Weights of a small GPT-style language model, trained from scratch on English Wikipedia.
Size: width 160, vocabulary 3405, 3.91M parameters.
Architecture: RMSNorm before each block, untied embeddings.
Training: a variant of Muon for these matrices, 3202 steps.
Each number is 500 + 40 x the weight over its row's rms, rounded and kept within 0 to 999. Layers, rows and columns count from 0. Numbers have three digits each. The size before them is the row's rms in percent of the matrix's.

# layer 2 attention output (transposed), 128x160, rms 0.0758, rows 3-32,67-95, columns 0-159
100:429531444460452571500545505423475576526535513519511535470463574566469550499499489476479463561521501465527469486556550454474526575447523455568512550501483441450472473543449501495453501409502501515501516471539542462443544507502500460529558478480526443450513507487494497560455531515529428415507474463511540458519475541502529520444518496432417454409414501460499484529423523567484500446569504452433493514528461502566511542556569528482523510492510569481514523492532473496539508529511505
101:520520558478543491511575553599483463535553508421470500545477473522479499514528463440573537496483464488550443480460458404464449498503441506540540476520446521476468445488470491515550513590455522475487489529508531529481512530580424450452529475493440541557437479492517542485544508501512522496433459476489506561516439472479482498480474453530523496504514473513440439544553451516475489407516458498536520435461528440551476533478459464556486495470535505610515537534505504559503409460502439
092:502472511535542472535562533535440556477514517503443473456522477544487462475559471475477433455496482473523489527503544558454548460534424468594517515514492525523461542511504555503504534533520459498529520457531556531479505459487552571547540538546455437508526460464482499546553531508506466504548571500583469506505471575446477475550450532453523446473532454459612499385450519514481543489557497556473513520538454499489541494425447476580502489419454499474415552495528499550485489537493489
091:470450532521466459508480486470473444523489442409546438551454533461453539501463537530574422545465525474554459506482501454469482513491495474460539483541484407516522471527522492458519576472409494504437571502447573502524491456509513524517522545469555511508527537488452494496464531496506475497414443486545562592445518484582506464463526496569532477465494549501455593554493504488504524529503566592507484461454481482496457430563535538537543518507451514535512559458481519517507475488447445
097:504525444552523454518470495445510475496526435437519480527522473456533472469554495494500467472540521455483492433580522483493480507422534435474429519458490501537526503427412569508456451469465527470471483507509468496497574521478514451451543435512455484541479497506523494548481500498483486453585552524543502589511491497491542528465481488401520537559475485577573544532421455547515452519463548471440491539457493554510542524490558530516456524483581427477510420519472422428467503528513505
100:475434500512408492551499479503572527462535490483519429483471509464564483440470478525479375555512467528527577503509506486523458525462491549575531521539524493508467532460521544501545488586556444452514496489539484500509550571536511469500508563488534578461486560478436495548430498537545540497526527448463527527545459472493458503547486474558519437514528594456499542512473500446442526491500500500513523476473521455516436508569511499569584508410467511509590534528530510525518458551515531
090:562565470464531494564536497518590528528512453480553416506475509476539534489474510540519517481537485489547409534472530464517510472528446469517493479501518482421493488503446525457550457475473540492444535519504489556496512558500426489567541473493441495505530599502474525493559541559565474477549528410490450521452534458441511471447504456480527593445512535554533448508524480523449518565432457477454554466459572468486616463522491476476517555470520473499522432454525491463516491473482520
108:581493468447475525430450507543419480474410514550514486487519466518524414472490516486578500463494490558440550402501492498401438457492498532473553510491535529479449456510498501465444565569481445416510445541498528458493492577542497495450542508459529561535491427504476476500424473533481507502466490501447427436506474483514515539520455579475464595504513476464514547445526479486517482534484467479555580487501488501513514534512457464485492462503430503530467499511492479414442538503482476
101:495514498494591469508558479490549526447532544491440518487509570566513562484562462520440457498494495471514475474492478468480534519588466545486481589551496492517566503458524508461507464470549540544536475507460508510475553502503452469451525483528476432444434561478514471485552517573450419549488427416499476410551474516506495470508536513521506472547516530452446501529460543510617528525520569505463513453477536501480477395500485443508461475485549525443575502462489561535460456494478505
097:581450552534477505506531459508514491559475537530459505481529504461503398533493484492535525491460587527503493559533544532543519498487516506468515465469522507355551500512549528527496492418552498532459526520569524482501629490551453506468509485510579519480463503521544546490445506514452514499487537491503513453553618483461516493547469501507501538491466387563422470511551499460480559474502515493488501495555520482471551465508579470526451507470406475510483514505431484510499518539452465
101:501481506439491471454472490517566481445487514434509519513521542459558468478459533495481526503460529501507528601455521506521514479467504424475566464452468519466494483501397470534409492534473483450469497577517571526569448507524537470465515518470530530522484476442518500511377488561505494458504530564524489479558481471439564451423577498528469509539520469516502466519548493426432504485483467490552466461493571538481440456482465526486546552448505505520471472591517494424575470485518549
108:557519580493520511482472486519476502476495498439490475494496534489543531503558486468472503554531557540461500484506590573551467464490502481479544449552487478488563490506548535529543483434416529524434519472513537482508424511537656536434500573479480588502447528436471433551507470504433499417443490513517533468535513587518528462561532512513492478527525508465490479470497474478523512507492514506539492514502462530398561495495452503485480486565507537509396551468448521461458509546492466
098:537430477492469531501447470484461479516573506537503489539508488558465525522503539578431525528508512576522475425505453524462532499526482523488537509572520585529468520465495560493409527459521511522441466568547564440419517535588505470553472433504463520440436479507506492524593480470505487476538404498465497572544481460486462478518528476527555566499503453473572477482505530476444557549454526464491536468499469479484496475528437531437489553463512583526437473441506542539499499513473488
106:455487498484523463492518500530487518489501429535498587476525479478475523520525562423473534476464496570466510508491521503460496445482458484480486460416414516465474417498553458402543547523541540490613536524507481474547440463581478457479420475507480501456497583546489461496606516554408475555463477470469488565461486493562520542476502493489412495464470499464471498483486445529464513470494468467436489487480431444498539480523506478467515448535539578545517451475487460527499540504523543
100:515492478448506517470501579516536457492543545536442517477545478486512538507516501565485447437454444481566489547429553454539456543466565551488575463505490442517435496502512508478460485415392457431558553557482445491591527469522442465473522568554458480447542468566463487499490507457519486570470503485506500503490495499432519442518507507515453473495484542473486587593460515481460522421485490534454487500506446508470458507563514460538551491469532458550545516432502457528489536496480516
103:479463512499500530502491477489462472599598479478478494422507485530549478530454505514475486523500542491498469433488505549514496478501567465463513506500513435457492502493436454529529554483488519451457523455504488518507565557469527514565521489527458441498518517465543516549560399523527541509588526504528526406557413447571549517484557510422525468488575546483546516437481434517464500409458505462465502541476476532518463485518511483488473527522522532541513589481395442549452497507437495
110:495483445514518411493509497546474474493456459473532450498492498483510505572503534473502574456556498477490549549465501489585438512564483517559469469518479462456393532510415547442485442484489480357571501484534461529504494478551457540495457450573482542523584509471551502516484483487434454481451489479545497426442522461457483500550452568558544456502522516458492459534488501481499523475436466532509450515549498451498470454413560506515534471531496511531473559510486496558460529485494534
101:542523515462468491476433473541527439493499504522516480482495452503574515490530506514566488498467550545515547422503495483499513480473512526491430474494507445612491513513501516529545509461481550513561496493424546510455526452483433475544480463542507518487555496521533438543508552490536510529413524438559560454506462516545456523612454435550474569531575531507477430542502407547504518536503573477525516522551475484514464439436599503474476479514566492561467509514461443508515535470559480
105:448518486569509481414508511518516502571434469508447524483521501530509539498529502459466503434418476480497412501539428462468464520494433537478523503540549482542417529446451544496476464466563449545417443431491541498492454519461498485608481546509500551489471478515532458487475508529501516467537458498497559533419474577607536460480539509480480550490484559545425481480519519516567521528507527552519546450483520474517452500480561450536479505494507511414469469447505551427500514516467472
100:539506598490405516436519571522523518475456457444538477519498462497467538487509520455488512524463485521517506483498498499505488495517397498547517503479449501516485505516520513482518486524542493518554419524506522481460499469505508489521571499527531510537456577587485556558480532481513442529462453428595497554498505492519461519474440487521469506561446489537505481527551541542515447527534509534584478491558481534418438555584489437501488412524518610485484489401504488487479425582484517
098:521467425514594482510463523513458499494477518484533497419522492523534536513503610467479526490514566512475474525502529483531513555494524519567538613489545486454543485515529563476474535502460473428497450520510444519439523497402504599460449512539461481483482502488483504479533502461481522527556508532552551476516465564485486523559559410512468554498455534504498480427539492531468546472490535488488519607507487524541486469485499508606510580460521443460488478503507586521528488520547580
106:516574523427476575485433471487537498485495562477500530532491472548524450533475527475502585525502456463463536531556474523465443519517512522493460445472511538445467505546546513533497483479481552530480437524518530531518503464491480518528460453499497418525495517446474546529482506496585480539592501481459523428497483515471444494516427437539475498512539390545516509516469474540482492421560549508456528434488542509513400404570467485472487547502558520512472528525437489452500493562476610
104:458550480483494535518562517486439562470500422587463528486535470496435483467449473509527515496510514543586500523527528517443486465481494491522442432528542499457523543485468476498473447553452526549473421453638530467451506563476510481500463434491478436477492533544513523480533597512493491539598480501463480458551465561533493555457484558490545562461426516508464477529529534542457548475493513545508504479466563510566525521534490448479576522482486540505484501452569486555463536449501478
104:452499558466439515444540486427521469442503441505461529490520504448557506526512444520516492470487566555493447483493522459477488478437448481418464455425416546456421506518502504466553504431494553514497520524501493523509551430485490510483473484547506483586406498522526489582461423527486435496461544500542515558537520539508504569469495523541507523464507546450445433481464510547543478525485490517514492475565548421458493525501541476562477456541472535506508558530544545570464419522551540
100:592536468469487528483451564443542531553534507484465503459449442448443527485515464521515486481505547509550529476520480512507543488438504519438458505592577464477581571489451571544502484468510435551524522506519490528435527496542489421484508544474457556495474446542565440523498495467465478539461474464566498522543492569493515521533521442518539483581483506444514449470413503514520498475463465510455579500467487504510551493540424477488469553581532527472462509465425490499557555575495508
109:562570480537460462548609480514510595511516484469495466511519450557440428473544486466522486532411500523521458492414528480500474514528546538472472476434432485533524505458501471424468505533495448528466484414527509507528527532485521514549470450431481469479504483542513568541484510554506493503470469444503506527458550502521409483471557526463471418445485435498464557518469533498463544490440480520519472485504507454447513584517611502473461486553491524541526512547502494457513586564518528
101:485540516486461496560559424538549492513514602517554471446490449488437564559472562502516484556497488533514483462409520507466488513416496529493599550480478453573483493532501493507488472463465559483484415440473503501528446486482514472481479541489521500471561457532509446556510477495485470484556496520511507549480472509450541453452460501436442463466528546487507437496525548437403507555492511456510483539472481512515519437470479494578517564547527485481527514545542560584508572590487514
101:484472550503513459487490494529470527457498499462518521462538500511459503491564561559488507505519531481471508556511445477527545526522518524464494431515536539451487508558456499470442568476502493499522512470491470491496423474503527486431460517490500539529508561486512491516525494506553500507507518415539501429424493521574527520406447514525435576568531438470571441409516474582566552588534508500522492524406555519494531504506523611541490487510497449488506443489571562582568522490452510
112:464532507543481563438599509427492539531461478475472494500529507505433518511510508516473509508515466566432497517468514509507475494479525586516463483487522459471478483543520555554590486558503507582488465447497567432505577444504513475408608509525476615569439491422455507430501503506517488496487506529512545477509554474567441483469556522490485479476542497481502473554446499533426561497468483541548538495498405526502480514552497486462509489464512519443456541508472496499479536535519583
102:474528555569553528555489490507432552495589499493453478530484472473582521529454479516468540480446503533515467483484484462520491481513448536474515518529466492444506472521461425452494485499470479516484489502480525482550485525434533468490511540564457572485502442573603481442548491462441598468526478436527485581476566550453546547541477569518524500496457487540484454483519571474563536490523428485560572528530523495461464477552489491531490492471400573514509438530507549521526564503485547
099:505414512488493511454489507597508490388564492500553475498526372417467461522488505563538478544462501506441575453471497540539494470505521529465450524466550561545480458456542539478537447500513502496474509537488495546452486504415557540460492453541510518461536526553403496513565445507447559566505483478543489548524535539501498495461502464521564514506564565509546513515476502483524498512540514543545488464495483480496490529507467494526394417531473469515471500471533513532464430536566537
093:447507514506493441420471511488502539479478489491528430458482461507482472493508546478497530487459515534506495560541499502591517458492552495488481511483504467486508568502457438457478494437485440523465506502522410561488526525503524488469456498491601500483471474523465473470455450511452509497517481472601525369507485522482507495484408543498557529505534457492576522465524595519502555564450565466514525529482420498473541504476424496446539527524501533363463499532540459490548477429480533
102:499505485497520545520494506503503452525452493469540544449485494438470502494425508504431513490537517556477508544480473421500497569483542440423484566540502457490556508562487480512479440487480507504417546578472550550554558527551525415371475438440450547505512467474523482474503501535458474480501484483489499397513528422464553492503526493556482533523454463448480473481553512470439461512392485452491495537485477445471472536549587493503444498517476473522447534477490495498492563492421506
116:453493490436510487432503511514530546459520497517409502507562497559533552526527504471437509493547513555413552587510563542569520480527499538516484547438463557564493454494486599500510467474576489500526476489509513503429535478479473492485459456547534512430548479531444475515519459461530568440536546558488532463520475483446504545487501553384491499451467474503567457485561481492535481456496465441470490585483508604483454571494493487497508494513527559499499455485515520480475497470582509
106:513480456489437535466484502594467468430490504522457551421469586518531531581418518540531542562516517601474464534489538428494513493499541505500443500544492534427516457536557490510543515545563458467550511460534482501526439439596550486548520479495544532428498522454427551485532545489533533471585531475477510427479467466509465494489537490458476460460524463479506453478562482502536513517546503458507488475495500466512442450544446440521422530492483520486501523541579547535521529492529467
092:546548477458507442436526476526489447556476564479497460511532519552496454489488483498511594505461505522534424429540483492496458443469530530450405438493470532460473473495474407451427516452486566482481462490505485482528461468440476445502489488541512458572495505485548513448479510464480490504459441559472480477460499476593515516491498498444476568478430527461486491467471461472556512436500538535493506531457446468513583512419467508482431522590554506469518510520442607437476522522514488
105:524443462528526483538545521453495537472485518570485470573478500526459460506555472511458488520473462465466561483459506554517485527490461507479478492474537554555571468527505469542516588483518437532528470507522486418448540435485487494564563455520581474560494456455485544523455454428545538538421482554548562482526502511497457507507536507512445454560453470417432519434440546540493499510532583572477486491600407487524460512514515528436525442463513527471524551504507508487553500500499520
097:475552526541482487484460460507492526534613570476444527472539536466517517500468514511497590516500471488530474498493435503523525541570491481470483467494489541508478482544550561505584601441475471580491564456534504476508441466481490505555475525511504525505494483485545566509589560465429494438482516483537537510505507469533499594444438465438541458463584472486499477550527484502527528525486484512463473443498519442532497433450499485523520513491586531536560522490470511567539495575597445
097:436464586543453513420471520559445532510472459548519513470534491422482440530531498449478539540533524516478480504519482458536525563458511487565522488543554499546509433495529552597511470470449415488473522482495511521510441550443563506540436484483542491481505462526447430509494484387458522454475605519449523504477434561471486523474467431501561530514539541486538430518512456499461464518492449503501567516492501508494458534456492507527476536487498483508509489527411492555573433525466459
100:496532492433546500520502537557551499460466403494453531513483501556479581400494578424529491479521417510494493545447567489579525470502446524479479519555481487542510512463539491525488508526482503462528468499436405518426411521462530523458497539565422576531536478520574445557558476489480438483519448513538479502457464512506575530474476504478464500506488568455507505486468482454501456472498485482439506491467478599467462534476464515525528471521484517542499466584510554459522523481544467
099:512441509555509506548525536475432458525469509509484507496485434468516504533572459488542498425516463552441496521523538465520528602453478528497468425528534456564447521452522507488483509463461472598501458539402554508524445464516435488557522474523436516457526494564464453480565502557482544546543539463534478485485436528505498491484506440483492493434487551499474499502484458543589398508422481543492498507523511503519478498505521441451516572496484498434459488412482552501505514586478448
094:456452512560544529509557487492560442471519514561487538460501451479474475444490484545565545422510440443533488529503501452475500504494464522524485518515547462547432471493464557536478550485513487519553507587417495506421507432526462435541521479497551515478463433419517511506481503519498503539537457509464433514537515419531550528469419484415498433510535496527435477579479509491483452520457468536490497546555516555461468533461534507515590418432458523451498476531488450484472471463441498
096:525448512480461508498572507508426517521433488481530500493460487533543517487517463475531453483431539407505549551526478495513512489460461408442417484525450454468579474522507491484546415499517487418414446503510440505549488467460485489485485497463509556508523494498419518502485474494484524507491490455514473476466450475489521411452566521547444483517471566506502527495432487526588498497527425521486498507536630543553477528463571459517500503476454476483597488558470432502536524527487532
100:472489510530471541492492498511491466473468537468527466495532533499489482522523429515528548504588523489522522524516565434512526557444440532507529503548491475548470516443472492604476517452504475438512464526495472517459519526480511507357547537477473469496461442486539479516517498447466514470578500565554471536612478465561524556460447516559541421529492545485490504516556535483485537488488576493506489615584536580454472535515523532553528471544448483543493510490473535457495458538543445
101:515512491491490446492586526526521503507447539524526571518459498492518522513521461430470548482548508532536557497547522553436526473466468456445566519514495450547570457538496448487450503571539585489453482497511512499440473411466596477555486532503526494602470526483533519478542519550480496537560469534567479439554508494529561457510525448508526530579518535543481439409555515587474487512499501489501537533542472538616533504491467518489483540555493488524512494546487449470525541539543543
094:546492461546524452454553472514524563430501546487478562585487475494482471464464506448493471440460450483519528510494512518484580573528503507510571497572515494481536517562575558504532484525541505490547585513507494496494537424492499400484521503545516519498518469544527480470449544522516495524544532493481583529483548485437470483547498433484496440598521508540475476492523538477464501514518451518512504551558517413531469475444503533504554562512535555405415435532528586514494502446523542
094:506490499451508477512512515531558546503592511528518480537490470494535465448431448504482450454460460508457519515484504520479574494522556504515507550508515491553526468495510515532529491570446506529425439473498549512554491521465579488501529625448480518456453524510436517528446546531589554551619436590484488569588492495598491551459516528465487473534511517496451482526495476483517475526511506534492537468540500474568486535455394498472463475503500476450417496454495480508509533497525535
091:464431460470482524504492445468489552501428488466477446554524619520494495544491443557459488500536504472483481490575563480483512496469540445516483415539491532437526458543498484489483543522598482444493420556524508490519508523541530484491556526510510461523447446513471551535525429493505501503583521541481522493566543481523563539473513526479521451489420483465474579410500501498534512564455519498537504507570490447442549564520456505475542507535479488452515551520485558507515461623461496
082:551496528466538466560534519469478543464530505457534491560533500462482552508462505609510530453540482566520542534507474475453551568531558522561474532503486489526530447550492479534550552483443474461555470471495474493493522421555523524389514566509532447514519519464458511545480461495467513478414445539513444472549528453481461513493469451534502473543543455416484509513503494482501514497510445380492546520528479579520491502510501506417544611527535537517486542506526435588502525499480520
094:518473515412566564554577455518490521453520560565487509558475565481509525595470467594480518552611475514525487474473478449473555547489520497442454476523544437504497504551533564511509497491509479561507515508494467516496535424518484407489516483547557550420495546483482517459528508536459483520495529567517505457457476457483492482529593473496499502423511521574453541469505491496500483550461455443488519499505496506554433469504552413509459509489527431519513523495532461455480565549550521
104:478502529422466477476513518508516492458558496501429465528499602501498504552470407572450505484535431526498469581493486505433497490466489508475461511506495453482432496483471490541531547487540442532594582444488464536470492480633499441544544542554527517429511484442483495516506528513497546459585467465524472495541503498491547499506469514461501429522466410525485526504508513447531587544495498533466523466483513434527482545519475434506405487513453531511505490511499398483464507477506451
103:487511463534479480479528594489488547524410479522497514482557508418526546579499389522501455461515489537479460490517529498494514464497479493510568498519475436532525507500529424426510499537534482510526591539487465495517556465480496533490520447521496483488535526532482456433533526452457513457418520558500557541532571519523557571502517547514487478560513537464498504446516557537522567518439480475467497543439409512473543590476471577499452458445505506530579430413498522495506479498528468
100:476518522524495487484447473463479401595484544509492461567501453478474466462509545495472517454440496516460477482522471477477437544479468567554462528495503452513504441486507571515482500477518464419553506582457497536522499462536496509538494511524590530598441508487545498483506442469587534477421531542500473453543463380544552479515569496543528492475548512545497490494524477496528424580474474457532483495529482453449470426516492496479500488459602518469508511479455524504511458589505531
091:445464504498512522529441459522461481554562533561539502509511533527518534483480525516469482564513527520513532443523476540536516495504500515597508552477466539532487452484521436544432554524506437452531449443560480531527461523579482503511520519462502436500564507539457499476563579499553504477503485535451496451539423469536502450516523538417478568491515492544519489566486427507507526443587494472529521516460467558530512471518507478448506657512534502537612503540511498429520515490497467
097:485522512504496502532533495554426564511427496477523444572553549517545564532519544520485512480436512481410472535462477498453420526439465529521483538489477476559488550456527518533515469490492495421465420490505471464462487497519465516440576575514586514484526505454486525560513490509466493499423487447483472439541500448601477493420450558542490498462493463475503559491510536515532463544538468469544469535504525505493449495472528615453541448463439457525519467527497444554505512574526473
094:456546477460540474487417515474510475561523545482501495466497595503500534515423538504483523469549498478435488527520461512507507520494477489517438469640508562423549596478512577582498488533481515441441518534513511517460494455464424474443594568507515492469494493504503423457517531515454445487547555451454505512484480426518552518512455450492501534503495469507488507518535488493463470554466534570522464538483512545498530497448400507522518461435496480535455542459504480506488461435429477
100:479419502553551466515449473558487484565522467511531579507499525492511517538533535446481473468488567435516519538517491503516471456483467441522467487532479458433562521556544554524549544531484479472464572477577454464473514575473505487528514546442499505492490559519495496451457493504486506523536504531419465462503468435527443536598573496489606515543462470570551533512582425547485487460500570531543495511498439531512467523497452449477477485484569526498459481425486426559506475477457508
092:493549435573469493515516572464551457512486521413435436521473474494483538511493454533507499492422501467523506454484439574570473550489429480475467527527420509508559528457503498506501464581479465556469445534512464505524548594523500494494548489484503491500481483547497479476451495469438483506529529470480447482571460512465514428523524538536474496537500444429514471511478574424399490406544502517472506436492448500509499543506481419503496520498513554563508544461506517435532522576570532
099:579493439459504462604391553541503463501517448557486516466499495497540574517415541501453500544520470504520530536539524513539549529491543462482534502524607516537491552478463446481447467482504438488473510523496481467511491642580539607569460455484468450439525536559486434499484484554493507485483474474461424500474447519498506495491450551531496519495438561496448524466533497456475536488496496482516479445489525488506481501531536490506480405525473480544521463456543522525480524450502535
# layer 2 attention value, 64x160, rms 0.0528, rows 4-32, columns 0-159
101:518507426468515458476519544468546538504452538502559484467511483516509518519589510598486433468447579587520445520519435472523505576577523493548511528528511420479496504450503508507559498503546483603511517507511468485540485572430556501433466506493519528481450478418484486559436518449490474510469527428526518477504524448473483478498473469429518461431503512564481457457551547547469577579487514514430512508497459500572479509511490487472454515561468509445507553522493561492436498516482467
098:509541454490493446511421510493481505545517440501569483552554415464446456445464525528563514525453486527483525544442481466436432500490508484509494569443479487541480465545407489497428465519470521469532513430455465543498509433478515462409529564480540531438492509495480503561501473571539535573500519506503528447497405536476518528468558435538477488459458519481519511514546451516466547495455517466539521507523490512471459594596499463471522466534523452539516589457511480479469544548481464
103:454494543450444437470553568531528442445463494495484495487459417474406439580480523493449546509483507495507532484526499474555535487514550558419510487404541508479494549476478500535520556537568481530517555563514461582497474443482475484496428489434470439502512524501445487485518544583432476474485505484490533474506497449485470450483443442445479519402473464472522518492483509539508442445486498538431521459488487468518453545475482535469551493470523577504541431580500492443510523519527459
105:485459523477479518462494493524550510483509516541431578505566574556410518485541561578490529431527459609532487568455570526473475516517554479476573450519543517520538478585475465544508492546516409536537537533482526556459510450531469553482463568529557494501528472546487499518486493601477483503511510536483501466508503543519481513544502550505514542487521455439464541481567486493455495516489491499471507462444561503558481407450463481467510511558521540591500506505569489493557493553514447
097:526549485496434491502467468524492464521483532509519529528435562512584511502526529535412503528483518479518466438527520524527624461560444476501463415469444554508468529425519449574506553538491491495500416442485475521507487458513530446468489512433528438544471538493516540536466483378460450425477536511517508417441480448442501523550490543449440552562509511527469553500513486518509475547542500490555500530508507489468518454551486483504459560490433488476534512502481566461547501510486432
094:510578525478494423530483421551500572504545479480469473552514497515519508470489535507511523544474541499449541461574511549524523521528534541470421447540475542469549456484564416488486500505502446526528415457514507435546525544562463563521455462505496551463372428426518525527472468495535511467531453503525543448540504558564480498518519510546573399555422476491471457514530437421575523453485479557468520515472485483513444476537474474485502551485473515476506485488503518496462524522496511
103:444509536529459499448541560512486499544491528479513500473509490469521550516537527494498454563510548579569511503495551419467520467527472530486564473556468560542513531449484537454492468543488527506504551491392567459454446486483558452397470478463583488559547517493450514462499568481470501579538453518473466485485532458509528471501514544501541449459564474566538539488529453503481543456554460504439411451478522508467494435456576485530519451471441527511503473528517567550523436542518529
097:531484492518464571515555498487483555462485451569541508535457517406504462528483525504488534514480551533487491476502461537524448509463569458510468565488474500473488519547520527498509420505441457497392530476553513492509496456438510505550459487493486535497487431483519567517517562465382424514461522473500551551494433522478534485493429487509504509446554523530474577445557521523473534435537516482582537413492474599456470542488446519468492474573509495473422465497502482466518483449558539
098:450551514485455481514490561539480450486526525464500420466484491467506499444438480461443470465485495476537528498502491471506531515551556540468492528490442473579441447549487478498567479502543511490542471549457458513536507521415511524497565462551422474469544480482481610543567530555513505475447545516546486570553530423509498493481527503485432495517597434493573431508489533425514493522502501485510515537547503475572518437480425470454469495493482531483556466516541468469430522561592494
103:505541503539551543471478489552426530588519488518502463538570485460518530506494529489605472465502533556472481528584415456520502437521505493487488505482525509499420512494472538570523551432529518501495497491488563520576553510479503536507433461503414433492518420479479510521548493517549516536527479586504585527436519532527470495505548534449514505449494470473505522477486484550581433548506564492421500503576482513518492503444546514497463499527614576525551471468505525531456493526472478
106:397533543562544509465468452463444488485466554478467427523463533448554464480468524536496504425467486487498521465515452430449459491545505550550482533492386459505485511493440491523483490496543550472503514502547561481449480474503489491467460471477552479551552554537430540509483521570512496487540527545579502502507486491501478448452451484510482405475492527475502547519505500439480504541487502456504470483534522472551497568515514552561597456453535580510492472485511461561449433429521399
090:585551471459502497497529530556504481492565447511480465501479521448551504463481477578499492528492497552459505496452426516496533527423499541485532537449463495446517490509553464558405399475505471507454461477426508536510492522528510479515457527509454508583626509498531441516546449454513546511492497510509497442521497549590500563449469488427527401573429555539494490526525490533494474444519463535510515523464479531527554449554525569504533427510512511467488475517495454486489505435508558
102:512519454488522497469468517526601525473485513481439422494525475443518537436549496429542542503472549484541495501523501508521524530500547572537517473498512458424490501445532546537541447488455502527512531538499486470454500536496509501533608524506560486544540464491488512473518428479428471415526487547600436489543503452493456447563435499516539474431500538527547563508493549432450590472463564478477500474570540531511498535491554483403501478567472509480511546456492457500472457479485439
100:559527497530509490497468454471567508542446455557577535506492490489505476521519513489532541497533551459464491523552502551467556513552455485606563515463470510465594469518554488586520541522524493532423520464514514532534476467503445523505553481448484528461483523510515496552512552548503480502460473520545446435503508524547540503536584477443534474469501472472528471469468536502523499518519567402576531469535517401468524477513452439516407474487484577505514465529430510457509439516606523
097:441424508513517530491494462512479517517458467525523482542574435468526514441522474543489451421479499534493506521501540530516546461486533468488531455497461529502561518499549470499429470547476514497551456511469500521524467485504416526514470494449497638497498524523514536497514556579545487492492485472500450525431531486489567426541491370487540486518493458461544558552505460486395538542456431442541557505470516486545531546432497566454489430477514522445479443514456510561513475553488489
103:454606488562523517481477509465487587506501582481483493518522507486490534498488431455495431483527447498444509514525491464437485529471437495464530506498466534501530529558512421510479535481479471549513518548455517457463499562479535509510548505465455518481529571459464511548484496527538478519504508479444517522481508522448435526589538376509539472509479467513429500488363454483519538589501469525502607530498537541519484567569455476466472508449517490542520448536496546461553448546466489
100:413462541526493443486507502476528483462489502532441577499527644460466526464534506579477519481473476568517507566533571505513537481513504492517503494507472506444523518478518486471578528521438509493539486492544527528461505550530550414495571482442533527542437454508479504466441423493466577511530504461472472468459554518467475433503544559455517476484507493497505547444485500480503524456505505560583525442553488549519432546564464449463529446449479461440466424502525466514510563446531487
094:477477460517443475556560457491504453502549486497531480558510475483491454540472541543592506510467501452490459527452477530485428469523517449475534494497489563533535543496512539533510522500496497494465581484516522447510454533562530394503553517440520490532468437487473487463479547585464427462495433397501507479597479460512491504419490471416544493503476447458506521539480583451498541525384475482472538471495468485432509499542529460529497546524580536525509469534431503543507535529542505
101:486466445480512436479456501557538501482514508513422559491445534450495478494489513439473487523549543521447447462534515452469477547559496521540513537547550517566498510485501540515519482536528472514502528471487513476456491516614478520478522400485454530453544554526532434499520475538478573465538455504505419504532476541476523531438581495444554483479457566458493507521488391543465530541472576518472502422526502525508467522459469510522556494475535563507533523443545447467589574506573452
104:492496523496477495427520495511494468489467517470483533568528563526431558431529438590501476498526456565509537518561529485441465489449492487446527436527555515562525448479459481527524534502520492428536525520514539506446496472470475495543540596517513525479550503470476486500494527517553499419514457456534553455511382441492508492516486491447560491505418564471472484430539552468476474497500514455553531413555543524448445550475530549493495464497489571500541499506601475495539474566483442
106:542469558546513426478506471499524495583537512517526530521494546559498504526563483507432455529469561488510493516516497561541554476473551528492577522498485487465501563479435484486537469547459504411497531474544495424540510457488445508562503478499456553549505522530471479541495507438539502498474515567510492514517487516495504504472492552475481531437552561500547368532538444593490537487432549477479502511474406531434516512461464450435466459430471518476490491446522501527474536421456405
094:542511553516491506480471522499517564492580555618484488543502509480473427511498518489540465556466510534494541454537472541557439539505537492513493498460554505573468456526557513500495522485484565512558540457592423466508471482517493532517525519455545514455453476517483443478492545412535549499546533543463490424471547508552461511575417507463469409531486546465542524482546407460469476494456528485484506500486464456443492476446562502487474554515512437433511546492503501491467495550541597
093:481471559482442520508512520463599443552481543507485503501468519478503511543474506505493451451487479538533527531502491564515484504579511488504519486544475554485455464533553539534477542496517462560530486559503482533444495518509509427506494488562608459553477480525513504408457466522490484492473435501476470514599497503505525517538573533534381469528525508507526579547460461567553439497560527537461522451482456519503441523507486487455476558472411572473493578462492473469594437483522537
098:473539512493480472487490455462497492478507466445496513496464544529539453500480510461483454499483512451549544543458482530565523561497466562535560544496447448523479467504536552535590448437496542439466418517567550528495522507538521513534424522479467456492549467538489510469475579551523486577524487439508573470499507469515534529484469513420466420539531516552557556604512503367474512505421485547574537502470528537530562512507513558482565468497491533535493510522495462428524498507517504
106:476458520437529489521484516569533531464564515498519509458580491530565521511498521508530396602534476482545554536493504487473521542522544439499476515497457484448482458475519501479456531467526552550498553613392484486459431526509482527488481487445441480472547507459544541558456564463412571430561517516499516498518543528451504480485500473523454561494488477518488501578582532438545548528477498552513556513506505532464439485443468538547506517505489456530507580497525483501463443543530524
104:569463513471528488446496448501478458485451524551525566497522494477537630448521423532559484547509484428521489491542519493520510500523528490504544490493555498432518488521538457483455530471494492477429500529447513568503489512517550456513482523523497503473464523492553489557529607475545493505455544511490474518508547540484491531536451460501498539471478485434460538557464463484425479447509572432467471498491452448625448599555510510600451510469503489559496475471486509467524477487598531
097:513521491453498504514457543490492459553524487514500490479464568540426535523457495537559536552517442467536528528556485539559493534536482491478463571467513498515484606450478495425488479571483475448479497513420488531507503658479543502464434517486546494468475457558539553519522522473550568465513450491554524511577559476490404488493423481509500553518537506552499516523445460538499475479527477463460503492539478566479539489543508503560518513553449516535440517461537416457508453508440529
100:493553537478534384541468492543502515509556509494443526535574498550466473547451483458510454427514552506485556497428551520584524477488480498544534475498525527514471523542436524471375483493467549514457476526481528467463471516500500506439519473460475491538547478523564502560485533518444509582522534523481449591526507443409552544456458509520489509511483495503542494517481521479512463526491527488480558430622541442492530537529493507465496535485443471541564532507509411522447552478463526
094:484491441530452478499509507548582485468518493459459561485522425491440479470449509493500523470581497499503509500547495556440460441490551517507497499522517532432486473410525486453529515377536478514552530524475522499505493424449573449454383497527487424541547519476530480520482523454551502531505530492466518467568452501440469500461496538462529430592491513481479541507521474503470533573490464453429516439444528443481515597565537492513507452499493478493520524518574472454476453520485466